Each number is 128 + 24 x the weight over the matrix's rms, rounded and kept within 0 to 255. Layers, rows and columns count from 0. Numbers have three digits each.

# q: layer 8 attention query, 128x128, rms 0.188, rows 0-127, columns 96-127
# k: layer 8 attention key, 32x128, rms 0.18, rows 0-31, columns 96-127
# v: layer 8 attention value, 32x128, rms 0.2, rows 0-31, columns 96-127
# o: layer 8 attention output (transposed), 128x128, rms 0.278, rows 0-127, columns 96-127
# gate: layer 8 MLP gate, 512x128, rms 0.237, rows 0-13, columns 96-127
# up: layer 8 MLP up, 512x128, rms 0.244, rows 0-12, columns 96-127
# down: layer 8 MLP down (transposed), 512x128, rms 0.117, rows 0-12, columns 96-127
q0:173083120152148124111105144160122113077088161160087114156123105063163070119093187096146160118139
q32:122120139105094106132107131148116140133154112120150141129132107139122117103125138143133130144167
q64:135123149117119142132120127132113148125146097138129132141136136128130126121119137123129114108131
q96:125100110134083119157092116195099125103080109113136183033106144116134097106134144106168172098159
k0:101084107137117139126142147110120130131144143133149140137127124113107150129142122133122101139110
q1:085181101112128132162132125120097135130163112088146155154151131138100143108125095111153139133112
q33:119172146128153114129133112106140101147119138114124098107129148147151106152120130150118116143138
q65:123133125125138133119120148122133121123121154136120129132120120130130113128137106128124135136117
q97:107161162147178145152111086031159148135182098134145113191160088172124159133171099157144137121130
k1:110158124152142131135131110153148133118140136143103109136148132118141126103124127122117179152142
q2:106137108100155101121119154119119164155153128102146152110114155149083103120137127141144109129104
q34:130113117139157133097135099150102131119099150127135125147107138129154107143113153131140112137122
q66:132130115120124123110134125108134125128122134128129111148120110124130123138151124112127136152122
q98:166120092133157123112155120113114114097156117159141064222159123126156138137077153137119096156149
k2:142150156112126119144135125140104101156106097093128125074134137152121124132142127135139128112134
q3:143154122130149152130138116145105145147132153129133118079134171131146111134137097092111101150116
q35:117118151124133111077165120100128117108142133104157089125137119121125134120106125132138128118085
q67:128121118132134128107139114148129112128120122108132109114139129111136139148151123128136125120116
q99:139182169140157137110140119128114103145121108144098129209108128137112125125113154108144159147125
k3:128157103170119113122122142088139132106114144129132132118174087138158102122108154154117125105139
q4:106117145165136119091129149110154135184136139139120087202142144145133105121106078131145130116093
q36:107132096137111113120144117116138098133138145117130142141135136109117106101102135120124136128138
q68:121123133127131093106102111094115122143125148134137136121125146126107073114128115117124102095127
q100:093115170108173127097122100154091126085095157128123153052144132131057100144161132122090120131153
k4:096134131155132141120106119109127122135145098161122126135122092142135093143105105090143147123123
q5:095121132118106085114160122112118153166169189103108125172129121121067142114146116143079130119144
q37:133125128124155141113121119116143112126144134128144120126134134103118109136158147131138128121126
q69:090137140120166110108122095086109152137137154120170133163148139149129088105136120116141071092139
q101:159162128108111108109151155109135138123107176156121137153149114136125108128115124164141146102117
k5:094148138130105148136109119103154125136130152149113120160099080112145097129114081122118156139132
q6:124106119152145115122118130109148083164122129135144146126097094177127152113145146085111124125102
q38:162161108102112151140115143145193121116108147144145108120112112110140131133107122115139130128162
q70:119165138141085130076139108122146116132128102116113142110122135139086120145139133111078121152109
q102:133116129094142139129171140121113149125140112117122123129125104178116146160113164118064136108132
k6:102182119134140107138159130110114102105115175098102134183156129060155087124123076111117110136123
q7:117135155122138118130156147124134129116144158135130117104127146168122129145155155138110101127131
q39:179135074106118115121149135170152147158169142085150148150106191108121115153134144131129104142126
q71:141168142101124116076122087161158108167091143078129123148114143161122124160172105111141105111134
q103:151165102124157113087166112132108157139123148149129114199133094159091127133133181161124126121069
k7:124149110135124127149134173136098135129096145161144175130138149096089150136122108139126115111149
q8:138144168136136131137151096145129116119104099148140160121147120093117119150116117113148185108115
q40:128103127120158145106130120164157090137106118170142141083122129171132112122123111159140132135117
q72:122160178129103126123148141144159145154169125146105136163104160123098112131183157080153156114111
q104:152129123137127107150115136113145149142130086145102125198129110133101124107126123077146128165102
k8:155101136128130124085077118148144110217122129124128143154103126215070114141152164196116153119080
q9:136135132167157134089123151153131098117130099152113145148155134118133128144093112108157150124096
q41:089098131111134081132142143140105112150078101138134121187087159112098119103152149120090131091140
q73:117127133064156089126171102115107103132056107104158160134111182129078128090144153124117060113153
q105:074113138149114129112134125101092125126087099097123157082130155140076131090160098117122155140151
k9:098158128091085114102113151131133121140124161085121071192121180130086134111143202150094113102107
q10:112113117110141149120157120136124140140118135125149159114123133105111128131115120153101110120129
q42:115137078135120127137102124115134153130114113075184115086142149131127107164129055151161088149108
q74:147097097079143164152122139088133137130150141127181134116087173148045128135168063137222042157125
q106:124165123146123110123105149115141149132128109127087149090145159120112138133145149124130088165138
k10:147064096118154131129177125192156171119117118136170114094114136124146117134167100083159114134124
q11:135096128125146111092135149129136104136115112133138155159120145131101113110152153099133110131140
q43:111124141128133159118147130146103148149174174095130165155104144166080113108153161102085115118123
q75:103107113110176156107153148194173099095155112134141127113126126099166092142143131143122093111159
q107:149134119106122132145136143119131117130124160117117162129115144136095135104086113113101130132129
k11:165107086095171112132113148088153124123165202111181124102145121111134150109143158103163113138137
q12:127134102152139147126126120123117138137137092122148129171115111146101116122127108102138136129119
q44:124136135137077158169115130147105136108120113146118141175112128149147136129134121125141157108091
q76:153200091173074178111078191123096179080130124156116167159152167088147153129190124114135187161093
q108:100161136139132148159124110113097133129094096152148140118107104137134133129137123128110125147127
k12:092121153135133182135165100137119179140118142097079143156094129059137139122109087176139193145087
q13:122133106108131107137137129143122127095151106155137142170117106143118101105118065116116132151128
q45:142135119097086089117139117112092147115141185137161131183122139074106125130118125101129107153133
q77:127144052082124070130203159055114137095219218149128156104148113067178122140137158080111080156113
q109:114154118077108110129106156114103074133120100142130156101141113168139108108141145111140109150124
k13:124102135169117087137122066115110141107175146141119122109149095158133090147156116112105129113161
q14:145198129147108152104113122137112151104138086139074090152135153104126117132130134114128128144115
q46:119210155130103104140126141111146208120169160095136125142129097169118159101101122141108104151119
q78:167135184126098147138149107164102184157134177124103097255092102123130151095145129109126139059111
q110:107107117171129162119119123142126136139162160149132105133113141130117130107130117128107132123131
k14:120131128102137140138125157181127134130079082166111160198165107108122191127113137147133122133125
q15:134129145189117147126120166089129119092148100136100135129114108133141162128160166135143152131101
q47:120172157132123113092122108134139158180115095150115095138095127135104145164154150165122128133122
q79:073167117145146132102147116127148141119118131149099157009195116102135172095130065215148121134073
q111:102119147128142157122133100116094098126112135131102114084128130093139143163127147177087159131142
k15:104070148133141127152098149133123176127120092113171111021104187067096134105135117152063131152145
q16:186095130107104118099124146144127135107111131125107134113095136159139107146129143125119116135136
q48:168075084123116115126164131119116135131112128098133134102131132111118142156121119094114117144113
q80:143128129094141137126141131126113127134147127143132124115107127136138150135131127123136108134128
q112:168149140114113081131119144106146097158140039143094156143121101130189093122119141105092131141135
k16:137103114139145125115100148131111145117117163146139155132123122095114131117121142141110143157134
q17:149114148145156109117139146137141091118104145139103128159120104159124145122112111100144144105114
q49:118142151145127152158150114129121144114112129118130147155126117140131121127127111117151111134124
q81:122127148148121129144131124127115125108139134108134132149127133114136124111124115135114120116127
q113:098057155117125166153069157128097140111110123095160114070127161119096125101150151168111095122163
k17:113170124121114093104130145112147126129139101123124154147149134138107115125131117125115115116131
q18:076196140116148137157126140106121150135136145106153174177123127127141135121127078151129148155092
q50:147160136150117127123112163118155128136113127123130139157146114129142104101129137139142116120138
q82:134124116145126131119134128134139114125101143108126110130126105133112117120147106136108126133136
q114:105147147150106134177152146097155170086152165100105139174152155096115153122122085163094126106155
k18:138114124139132137115120133122140102146116128103130100136118119142134089131141126114129148143130
q19:106147118113139108163140134138092124120153146082130169092141166111088140142160167147092091115154
q51:123149094118133178123102131122114094112126129128145123151107149133141170119149115117125127141123
q83:139133104107148111121145139105123125130122146119138118115124128133120127129142092121141138136127
q115:167105120118150121143178141148179160151179173127099090163113134121107170119138130131116078105117
k19:152150150131092117132115131143132127151132100124113122109116126133192148158152142133124123120088
q20:133164151117122122132146104105123114124129148121120090140086145152145107120109125060113171165161
q52:110107154146153133128112108130163123124149099159134113121125109111096142143144140132145144136129
q84:118137135150133128119106132141099116118136101132145151128152135132110131114104154108123092101137
q116:095097144130092127138162096117099167164138126113144130077107137125121134117094115149145133115152
k20:111134153135106135119091143132142142143113123144131114139138105113145127092149107124155137140096
q21:116108109134153176113139144093150124158132087119097112138128099131106107097091110098145113112117
q53:123131134141155112136139118117143175115155117159132126112100092144123116123126143109121143130160
q85:080152124153119133111156116135095105109151107142127132109128105167117132104107155120097124113136
q117:116136116104132143141118112119116126180140118137129175109088116088120108110129114141146122087125
k21:107145129171139156106110123112140146098160144136124128151118100133143078103152069122140134112140
q22:128140132158108160156107136108087097074105087185122144115122096150140108125107119104135187108143
q54:109070130129142100110124101124149147148116143139082158118133138124092122123098125144141125104150
q86:146072145127113154114054154147097151154054104135114172121117118099085167167127087145129132112115
q118:080103124085109144120126129137130088127071109130116155112125140103120115106126076157122168125158
k22:132153102112119155143180139153142133121108136172132151134118130129148138138120124127127124114153
q23:127136136078151126118150117137156111124138112126138108084131118129138109110160123132116128125150
q55:143118121107117094136139097150160144116183127112088133163131113110142114117130104127172116107150
q87:133152119142153098105157115171159112088190157117093094177123122176158133068155126097182158083144
q119:123083097160128094121125123114152140141167129146115122148114138120120121123117052165156168100160
k23:099140096131181099137154125180127160164107086142124117152082085099138141102170089069115122157133
q24:157153102111133139138140134150151121174102099101105160157163146106135126148145115150117108146064
q56:147182082087121123158169120120157095126124122158114125129110089186150128133108114087093105127171
q88:095201080086161158144084071118117128125115142139171151099088103127161151143134141124106097173133
q120:153145121102116109128167174134131138123118153135113118145125108129118136135097172123116099112103
k24:151162099118087151140159082110118152101099093161162125142096098152125123088126102123132132121157
q25:144149134119137122116131130156090115158106154103163101120120135105100135158151113116135130093123
q57:151105115131117107119198123166127129132120131102129107094131120148140115132096116130148100129125
q89:168123077182126122103225142196019156186074141106141094055136136129089112107163132109143053127122
q121:143168120149119122130164102136107117138099105122129097139150103103128123152129144134129123133142
k25:127108097147095161137118086127077167138133139138165122068156152145112107165147167060106105150152
q26:088131123141138113152109138117118134111111118121109149148125115065138101106094126139154121143124
q58:067117099131154113127116116164109089143073110160114164102126137078118144130120114148158123142130
q90:081162052145125079128139112130083087111121136160134183120137156098091082068102069186155139153150
q122:104123131128127136123120098117140107135129151133141099131150122099144131125101138116123124100113
k26:145174112084157146111177115120105106123109090127177171111103120120109124122099108117126099144183
q27:144119129124106107135122072132142146162166161097128141148124140166119135147100114127115167144120
q59:128097130127138128142142134141105125122084144088127098185151167094130131158117152110107148135165
q91:075139139106086137114098107145164191151105155098150125149119122098091151188097143167147175114124
q123:135098140132155161140103139160099127143123115128101134100111118114112162129121140149133147104154
k27:157132160111184110063076116127137117119123137160138121176112158103121117131148163126141107134123
q28:116130141140108136104097117151111101132125127140140124112115137114159116133104136128103171142104
q60:067156128109124111109164106099152073078114153132154136063196142200130107150128193108112097100153
q92:064139132130079131085131121080127061088098070111152100155197173139132157158131235113141052101140
q124:133150125172118138100137120110122120125110111146137129151135154092107136118139108131140142124108
k28:107120175120110124123128068063155084115102164114143120090134160097134167124119120072115084130138
q29:121096098101144153164139120120150117143131133126102143132123131116126096116151137121120142131131
q61:147189089139114116144157147115110132149110090159137129111139097181090074127107099108138139156112
q93:227187153107163116202111141104099128069134080176130158106178076207146129090071114187123127199147
q125:098144120146168140122125121111141099115154107121136130089130110148131122108110129116149130102165
k29:134214085181114099166126120112121159153137158169130106123165097136173123122108111102161149124137
q30:078156135156074142123124164127089138101121133104117147113152115130101111129125149091115132137132
q62:142143131119106132137119146141065116131094081113112133201106117130086133126108168087146132116104
q94:186152128162088150147128144063157075125138119103131139105099111212027116119128123073150148103111
q126:140198121150108089124144129131144103111132119100106117142137120129107108112156153136113138107171
k30:134129097140063163116141163149139204124100184129144122186151116140132136102119177161134124107124
q31:147104128095172111112099115147122164144169123134124164043117080165141111124103167162117106079094
q63:133157121120122111192133123137142122147123103148128168056120131127134134132093113163134130141118
q95:125175122134096123159133151137160082120163094154138140189091165107146096132153104093153161131149
q127:142151141161134150132116137139149118126139107153114115140112122154138106115143116112169154135150
k31:162174113120123178157176216118122130119153117126132148131138145110125125111139121089150133183128
v0:136091124079110080154156123131108163109110143103148108152176145124142100113124083178153131136142
o0:125155152075081130117159106112142154167129163130115132172089210174117140113159100104119162126117
o32:087100158149135171105121140132145139106117119114107110141143146125151086127130127167117136111133
o64:166152115130132107201116166124114077137145100098157127069135142124122143121079117130131119128118
o96:103105098172149144128137091147136120109122117142137143023128094123165106146084101089118079175130
v1:119160106095142107140131101117128134134146104112106161120143106131126105102148110130126088131139
o1:138091147116110136115139117146164123134167149110118087087139136093091136138182168082144099171136
o33:111105147154139117115102165122126144156075122170103160118130137143098096138070127166116162116154
o65:147159110108145120132175120073124118072154114101150121047147158086138148103121130146143120104097
o97:136143144116130113107131113160127134168110106135105136117138134157114118125167078144121169125138
v2:114117143110150166116128114132148148134146108146153137094063111128058105114135160114154146142150
o2:132146174103129146093146102100134120111137184152111136112120127084158111095154136076168109138155
o34:117107103134117161140092124154186131133140118104123149127116144164144124125130103153116112148104
o66:148144112176125126127126115116093116121132061116146134100141073106085126134090150128133153095137
o98:112094133120118139134147160135066146136124141160142106144126134135124132121132127096088108101121
v3:138120172111103117172115142128161129146102157111151124154135109135125132193149154154068093132125
o3:133128128128086127121121144127123133132132131088075151124154106138157138167114143152127175106116
o35:084128135114192095152130108134135100118124102129146158195092145134110152127106102143100134119151
o67:122091135139059166142111153139064153133120171129108073205138108158119104115122168101150102143130
o99:155143125119152141098139126144168135123136086165167132164107110098157104127153144115130121151130
v4:154139111122089166112115100132135125122147144166155154134147135104100103129143136126138120116105
o4:168122133163111145109135140124148146121109143147128148105124087107114115102150150100143121130146
o36:140171127130135128126103165122105140122135075107134182142137122158160111108126085158152108128104
o68:096111120100144130154117074144156130109153142142120095134120162114049185128131104132112155142159
o100:104122140138127132116137138123112130153119130125125095124125114133155112152162092103119133141104
v5:105133155089142187101113150179088147105132160117101157126166123117118131125127092129095117120152
o5:089132144128146110162135093142158129124147119125140110152127166163149148116134185117127140113167
o37:132143106177134160157093134136141116094092122149138160174127130116097090136108102142133103157107
o69:148061157125143117103133144098093150127148155149117118103142136094113131133069118141129209142140
o101:150143106117119096110128133118100130196137109143121137063113108150123107146143090153145132106097
v6:071132120184134135140151129149161134134136149098139167145164151117082108120088159094089105124094
o6:116133159082133133134129147151124121131152082106085158140144183067147075116102150093116161136127
o38:185150122146115116132134140083166107107115153114156115083145108135093174102137138159117109145159
o70:108170074092134145102096130142121180148122131111104087155115143110143130174154134086162123085103
o102:116076132149116159106131103095102103114101132148157104139141100157130117109156114115117108174153
v7:156105109174124148119160125130135145153182160174067130107126135130161150116130134144132151085112
o7:105121132093145166117114133106149117162099097135097144148107127101162119178086122144151170141150
o39:125124131138142105155098121149124152145118129101130142095126140120108102113166135110143101139110
o71:145149123119091140120145149119132097084122135156110125018136107121133137148133121189085124132132
o103:123125118137151095133122124139106123143165076124141113152108161169130143112111146138143119099145
v8:145125123106115124096132106128158178126099114110131108160108122110118122160128098110119123105150
o8:118095141147164115140148144132149115121125097176132134143125160133119142152144101129112133139162
o40:142126123125125161115088130173108126107116136127110144131101115115122134127122130140147130150083
o72:137165108144113115153112103140118133127125091114104111210137089141133134143101135141135190084121
o104:136102126100152105128155097119118124145150136089142087157141159128147152095168138098130115110117
v9:153123143118122130133172115144141130148179128117143102131137099123112113138103154116128145165129
o9:110124143090147125125130083128085101165108123085115140177132121155108117150104116165128119117144
o41:142118124145083134138120135132137137140135100137130163144107132091126154131134158150143144091126
o73:109128066168169102118121190120132110112130133140121086161137120146128136113148111140124119178151
o105:145115156122100112119129081094155157119131097127187090041158145140154108140143117120137089160120
v10:155134163088118147143130074146117172114158135146140126138147149140140150121106143078084164111130
o10:129113148095136156113133147136091182135121108165122146119080117125175113113142145155124142140157
o42:138149121166148143154132127132147103138133075158137092139189163117120123147094119102144112181162
o74:104176140125152134124111139118126085092110148108131145173098113109103147143150118149139124081100
o106:164135139102085063127142154152143107142128155120115150165081132194125131130136128120113120051137
v11:094132094111132138107158143140143107145150124185122117139092170117174155109162162145134139099128
o11:147153147110108082090095112125120130135165113134124131135103107171116098122112121153140163104130
o43:125089100168147139158127190158120149135143125123133157189130156115151118122126128122121143143124
o75:105131156130167129108141104125130130126109115088151135143104127157080161128156155181119142096101
o107:151159121097106142107132092134149107103101128176136095105136080113190125113107084113116086140119
v12:084130123095097107123089113113175120144139103129168135143112147108169125099132117134146146118133
o12:133100130120112107165134113124171148147098120128140144184112126122131146092117169139148119117156
o44:107131111124114145088113123133104123109136107137135131151146153095141124156095085150135174146099
o76:107144159170198139115155132122130169142135172123143133087122119188110128138151129131146074116129
o108:154092134114139125131137139130130124116097138103119137079134125050114110136141166088104138153139
v13:157134121129121115108107130089143131114128131132119136150082111131148144105129117104123169115167
o13:156126143113126119141124144163112148080156138153147095109125069134101144142154142118158099107135
o45:115068139170127126101125134129153144153120126113109143136128143122137077140100120156139155156112
o77:125116147090144167114129136173106106120162157098121110138103144128133119107157164073101096080125
o109:113180135135126129119140120108132129107095146121116110183111131137125144131115097154154167156117
v14:131122132131137140150128144154103144166149092095156179136144144146127135136139108120103123100119
o14:145140139110124127107114155138136116113143102125145157147121135120142146106087151142144150091114
o46:121149115130104126172145170139131160121120127119123131130115147130101127124157122139131104153157
o78:115145111147143113109125091149144128156122126152100126126102124140095139158112135130129150142131
o110:158128169112126132159109109129103098126121111136133146182116104119163112121115114123121126099101
v15:144139088145125127127082123149138112067155078111134140117149136140137133131155098165155135082105
o15:140086119140153159136126129147121146137124115117143143113120134167098126107111166152160153137088
o47:124181152173111148117143127126152115136123096157102093077108123090138146098112110143090116091173
o79:130110134098136106129115104100160169141109176142128130156119099134102131148153130118166090120109
o111:105148117119165133146124127114097086115139133110151129034148115182141119107133116106139151136141
v16:102125102128137092155109106152150127122156162100110124150117189111133136126103103104137132126104
o16:085111124132068141164121078122138183147140155106088127194136157154134131152143130113138157154109
o48:112155153103112139128158160092083138120121100170136119138113132102122127102125140131101113120123
o80:100115132134107113113099089152126103094123166112162161117128137119095122123135099133107110124110
o112:154168120150152128130115137074183087138161089124116095200120118133155137107161108107147158096130
v17:136153119124123080150151137110116121103112162122163114149150150104151105102168134135083133144098
o17:123120125175132129153133131100154153146129124126136128104125143187148158124118148114125111115132
o49:118121108127115138107143092118117107113115115143176138164150128146152106135115082125149177134100
o81:126135175113141145150101133112123128095157141121075124133139157135115097121153147127128123164114
o113:148140092128105132137119184186122130140125143111144152212111145115108138139120135108118109098155
v18:136116104137112126141116164124109166160110086129080094135107090157111110155108115126171076097106
o18:118142132105122137105083110129124140146122096092153125142107140142100128155154079139126094088158
o50:105149110121143150155153142142152139142121145138140135113112182135102108098129158117117150132114
o82:159133162165132100122132121104114101129135115150132156111152123122183147129124094130136160150155
o114:116101145165093153154133113103132074134144152124117111197139105141154134132100131124151129162130
v19:063073111101094124096141126074097106113151136115186185142127118150123174078111157101169103129150
o19:073140098150135090117169150088097119163136128101107135211117178170109136114125021123129160155137
o51:135142160095140145104123132167152139121127081153075148072139105116152105120133189121104142132125
o83:165129110096113123193135130130125078121113145136217146189095117137139127153157122066096088120176
o115:127101147135141128129125088117095138119163161123091130185125122090114159118115171139135147117133
v20:134133107162083099149128109118154125139121141131104128125164100122081145153118109100156147118110
o20:131176114161089152142122172147138151141089096124106088053116128141112158146136082147117163132106
o52:091077132125115135133109118174109108090135105133143131161137147161131112160149163128125123109108
o84:151125128150146127136130076084147152156121156095093151147107123123114125102134126132163128107164
o116:151118129139121079138140146109125124145163131149151133040131129151103123119141138142107118145136
v21:110129129151109175160130128091130110167130097131132153155121112107144103171158094146131138148148
o21:112101113148109113116119121117115138107133110088144119186141129123165097143158164119149116103133
o53:156134126117143106087145119092124125098121165135116100182144112105088140127139129135132140146118
o85:157153167150128154151123148164147136147128136160110164080119092156135165112124112100127112105135
o117:115139101089116136124094119142149147192130109143134145139113147124111097127095178133117115114115
v22:151145122138126178103118109115148124130125175120124168133130131181147132100150138141115126149153
o22:150168141118097169113136138131105122122086157118117123102112142143153140127129126112111062128149
o54:169134117083138101135108167104114149149163125148116113112145127146097161131142156132146143097125
o86:103087140153128127093166092149180109132107120119106119106121153108165104157129127120146141103117
o118:169114096152118107145122138158112128114133110139174130104125123122109106137139094103129124176142
v23:120119170155099115159114151101135134140109116059116079107115134107113117137166162144121142131143
o23:152112124138133125104110153123131101119126142194119097093124097073148155121146120055141085141163
o55:098110125165112154099124111137141165100151134126129140133131133114103133121133142153151129117107
o87:079166119142174155192089169112076150159117143106105142112119136152148107147112109126135161129104
o119:149093126111122095120162093113154082122110104090145121113170136127155108130113119106121091121129
v24:173125140111096155116114107118120112127145150143152078128141159124148084099157121160110086083138
o24:153100103121140122152101147119171095101126098112113144127160136083110114118124142135141135127096
o56:152126133123114128100138076138101150153126113118098120126112094137124166106110152111124125111147
o88:118158151138160108133087133173125145103123117125159105094078120118171127145139130144111140152138
o120:133165108146105160122143145141151134135141168104175095133132138148112101158168078130132114149114
v25:143163130116123112119087059109134112156112110121091160137099133144138152104125156110154091104095
o25:127134097115153088140158113145134160105136133121138123124110140138094127103130157126098112136129
o57:162134117130105178155120134129136121117136125128157167114141096123126143135155091137120115113139
o89:127127195157119157131113148091140109114119147094113121192111158102181117109102182133150128147069
o121:109145155107151130131096085114105123153131160135129093194119118157182158158126149108125155115169
v26:175119180137099135080160170119124070168159126167097149127141133083149118103099109095132127129198
o26:116086166158099150137118139108125124140132106148140086103120119136093130119157168091114144108134
o58:122131077126175154141088140126127108131159139129151148166092137095144101153144093124156109130112
o90:161116106157120098149182144143135151117108110110093124164128127182134125139072132151125140089160
o122:114146169138117129132126108113140149094124124122097156115140139145138120098106080154124122171129
v27:090113179121116132155154068144126155113122114118111113116152170148142133132139131123110138106188
o27:098171108095166090137135079115129122143142117100138152144155136164129093132123055172089163143141
o59:126117159148114101093106162142147178120164150137145150064099147112131120140165148115133094124118
o91:107123122092160160166149136115095121177094146106118116033127134112139171123122150100142148155123
o123:181139113123108112106136129161139111127098097129108101174130108150095137138120145106148142080162
v28:140099138110176128112130153120137138090106159179137082141117103127138142125096120170111113109137
o28:133100144154138110096116130128125109141142104155124121148157114094110136130104147152133112121148
o60:119144133122124139140139133111148138178121137130145133040145155104140141120142163133115119108098
o92:137119126062095109118103139192138104059134141094105124110132172149068112140127068075127150151138
o124:121124110140168159132111090109100137127108136157160108077091090163174111141113138125149128170126
v29:127121119131153154119099147146110109107139127147176182120139144088121156141101120148126112135143
o29:128106142131132111131109133129140124123134153150127139173166146157179097156103092139107152114158
o61:110164158153111115162134135091133141159151103104095109135137118154108122133160135157134152173122
o93:132087112170133126065140072146101117093126162135159105119106098102119158101096170164128084082087
o125:135123116096128150118110172154109147134123138128133122119097139140134140143165093112150135112122
v30:166127114131131112127149112128101149152164154144117103100146138151139098184144107097144140092126
o30:116140133054146145078139117159082106111085165129095148140130105122151165113169065084150130130133
o62:156140090120129116137147113146163151122099107143133116101127118140094129151093143128133150114120
o94:164132169146082093118121141144179175124187102113137142099148150136173080092150113118124125166145
o126:138153160171161096128096149114147093156146116097126150170151119109087138144111126184124117111121
v31:129149085108159094145155111114097090161152118107153123131139145093110200125118153116103149152150
o31:121125116093145128124142118174125156082138055141114090137123143102084135138105184145105120124122
o63:149101154091102142107120193084101133132136204127118166142109106127205109150107098133100147137128
o95:124139138176141101156094126166127107150098115141145135165202110101078127096135094143149086093104
o127:144169104161137128150097123115134154184127122120113136238123118127130123125131134105151124125150
gate0:205155095133088108165134105112086131134141140128124089059088116142113090131155090138148106116146
up0:076130138107098150133090092138148112148104144123124132146139138135158123151093186104130128115111
down0:095150122133095155148130144108158099116123094147089081126163184117139138104095098123111107099119
gate1:104152104128119088114139152130136151164066152133134106157112056074119119075114115201119119128125
up1:185119159166120126146118140148139127139083094160137148100134119126134123091149139093096082127118
down1:134147148171133148142132134100130123116114123118128154122164123164118173145131099131129102118151
gate2:166092087103125103173077150131098102132099144144146130126157114144142151117161125132106151133159
up2:094146107111093108119134118125098142132104116132147161143117131167086145104130126160124165134116
down2:136100105128153098124120167139131110122153142153071135181131128120128171095090156121159101101111
gate3:098112091141127125080157109120111115157113123120131108150100128139151084114127119141131140108148
up3:125096129105101145111114132143165098160096118128139142120133117163126105148101125130125144137140
down3:122122134140120130122146162167106109153135098106098125128136125154143125110120099138094120096154
gate4:116095108107151161108067191094139102111122164205152118139153105127110157092143152108121123133086
up4:108142122130109111130080153117100107151128102146116106168171104152148108168144141172112136133131
down4:135087138121150163118168148158113119127110119105155120165132119116107099109094133177128152124122
gate5:157126135136104130186170159159142123131138157122140169063167136137125134120129106104141115097139
up5:106115162141149130122103079118092127147143121147130080160099139119130117112169153133107136129133
down5:178102086122122121145114139136115176160122149141151141080122129086146155135093081119135127149156
gate6:128123101140094092137096106137122145108172099136108146155144107097117129115142080178125146102152
up6:109139138134146136108070122104143160160113097150098118146168125098108150122122158151081171185098
down6:108085145150145113130081111127121099130140081150110106137118131100102060153130077133094104145150
gate7:108091145105088145094172167133106152110116143174123113114167118145148124091122137107117130139128
up7:104136125138135120107155159160076144134124124108163182109120108101132085114144185104125111165151
down7:143134134184128150143155130166133114106112136104119151113101066124135123121164112149107132118109
gate8:076127129167131140159133081155135127100176159113102178102163158146179128138115100115151167140182
up8:147111077152156061074119191084107113154175136139138140082132092109094124135114185144133144139077
down8:132078101123129119088128160097135101126113117149137148162142080107083092145087135143192148134101
gate9:116172156095143153094149108156134122103107155160140148135090130087129162105098089101164131132120
up9:121113156105115134117109086104135150118118134106126141171154087097110111116116153138141126112148
down9:088146133094133139126145124100099144130098102130132148144078170162089113126136139104120147139123
gate10:139136079113144108100140142124145076124168152149112132147128126130125099162110088163157126054141
up10:141114118140123091114125130110121128116103100112090067142154159142140129117125144135097116148145
down10:115111130118137125159118103135162161138133136102119096055076109175122133153183131162137159134158
gate11:170102137126118125112136088120150108112144177145134141093132096122129117142150139112141131139131
up11:134181110123139096114118132111140092095113167150113070147093127162123151109096106118126124147126
down11:159109137076135171127121135151175139130103135134089135123164097148140133143141136132130123100072
gate12:120145146082151127154091094095153097136132150138154140111116149099121088182167122142097115102139
up12:116106137137148121113114100131087090106151170111170126137171116127168101104127109127101110175126
down12:131129129114158125124123144149117095148169115111110123095131188120157143133104115090141124145168
gate13:148152127143146116156121128115091127092102150154159150138113128133101156115146142148113149117120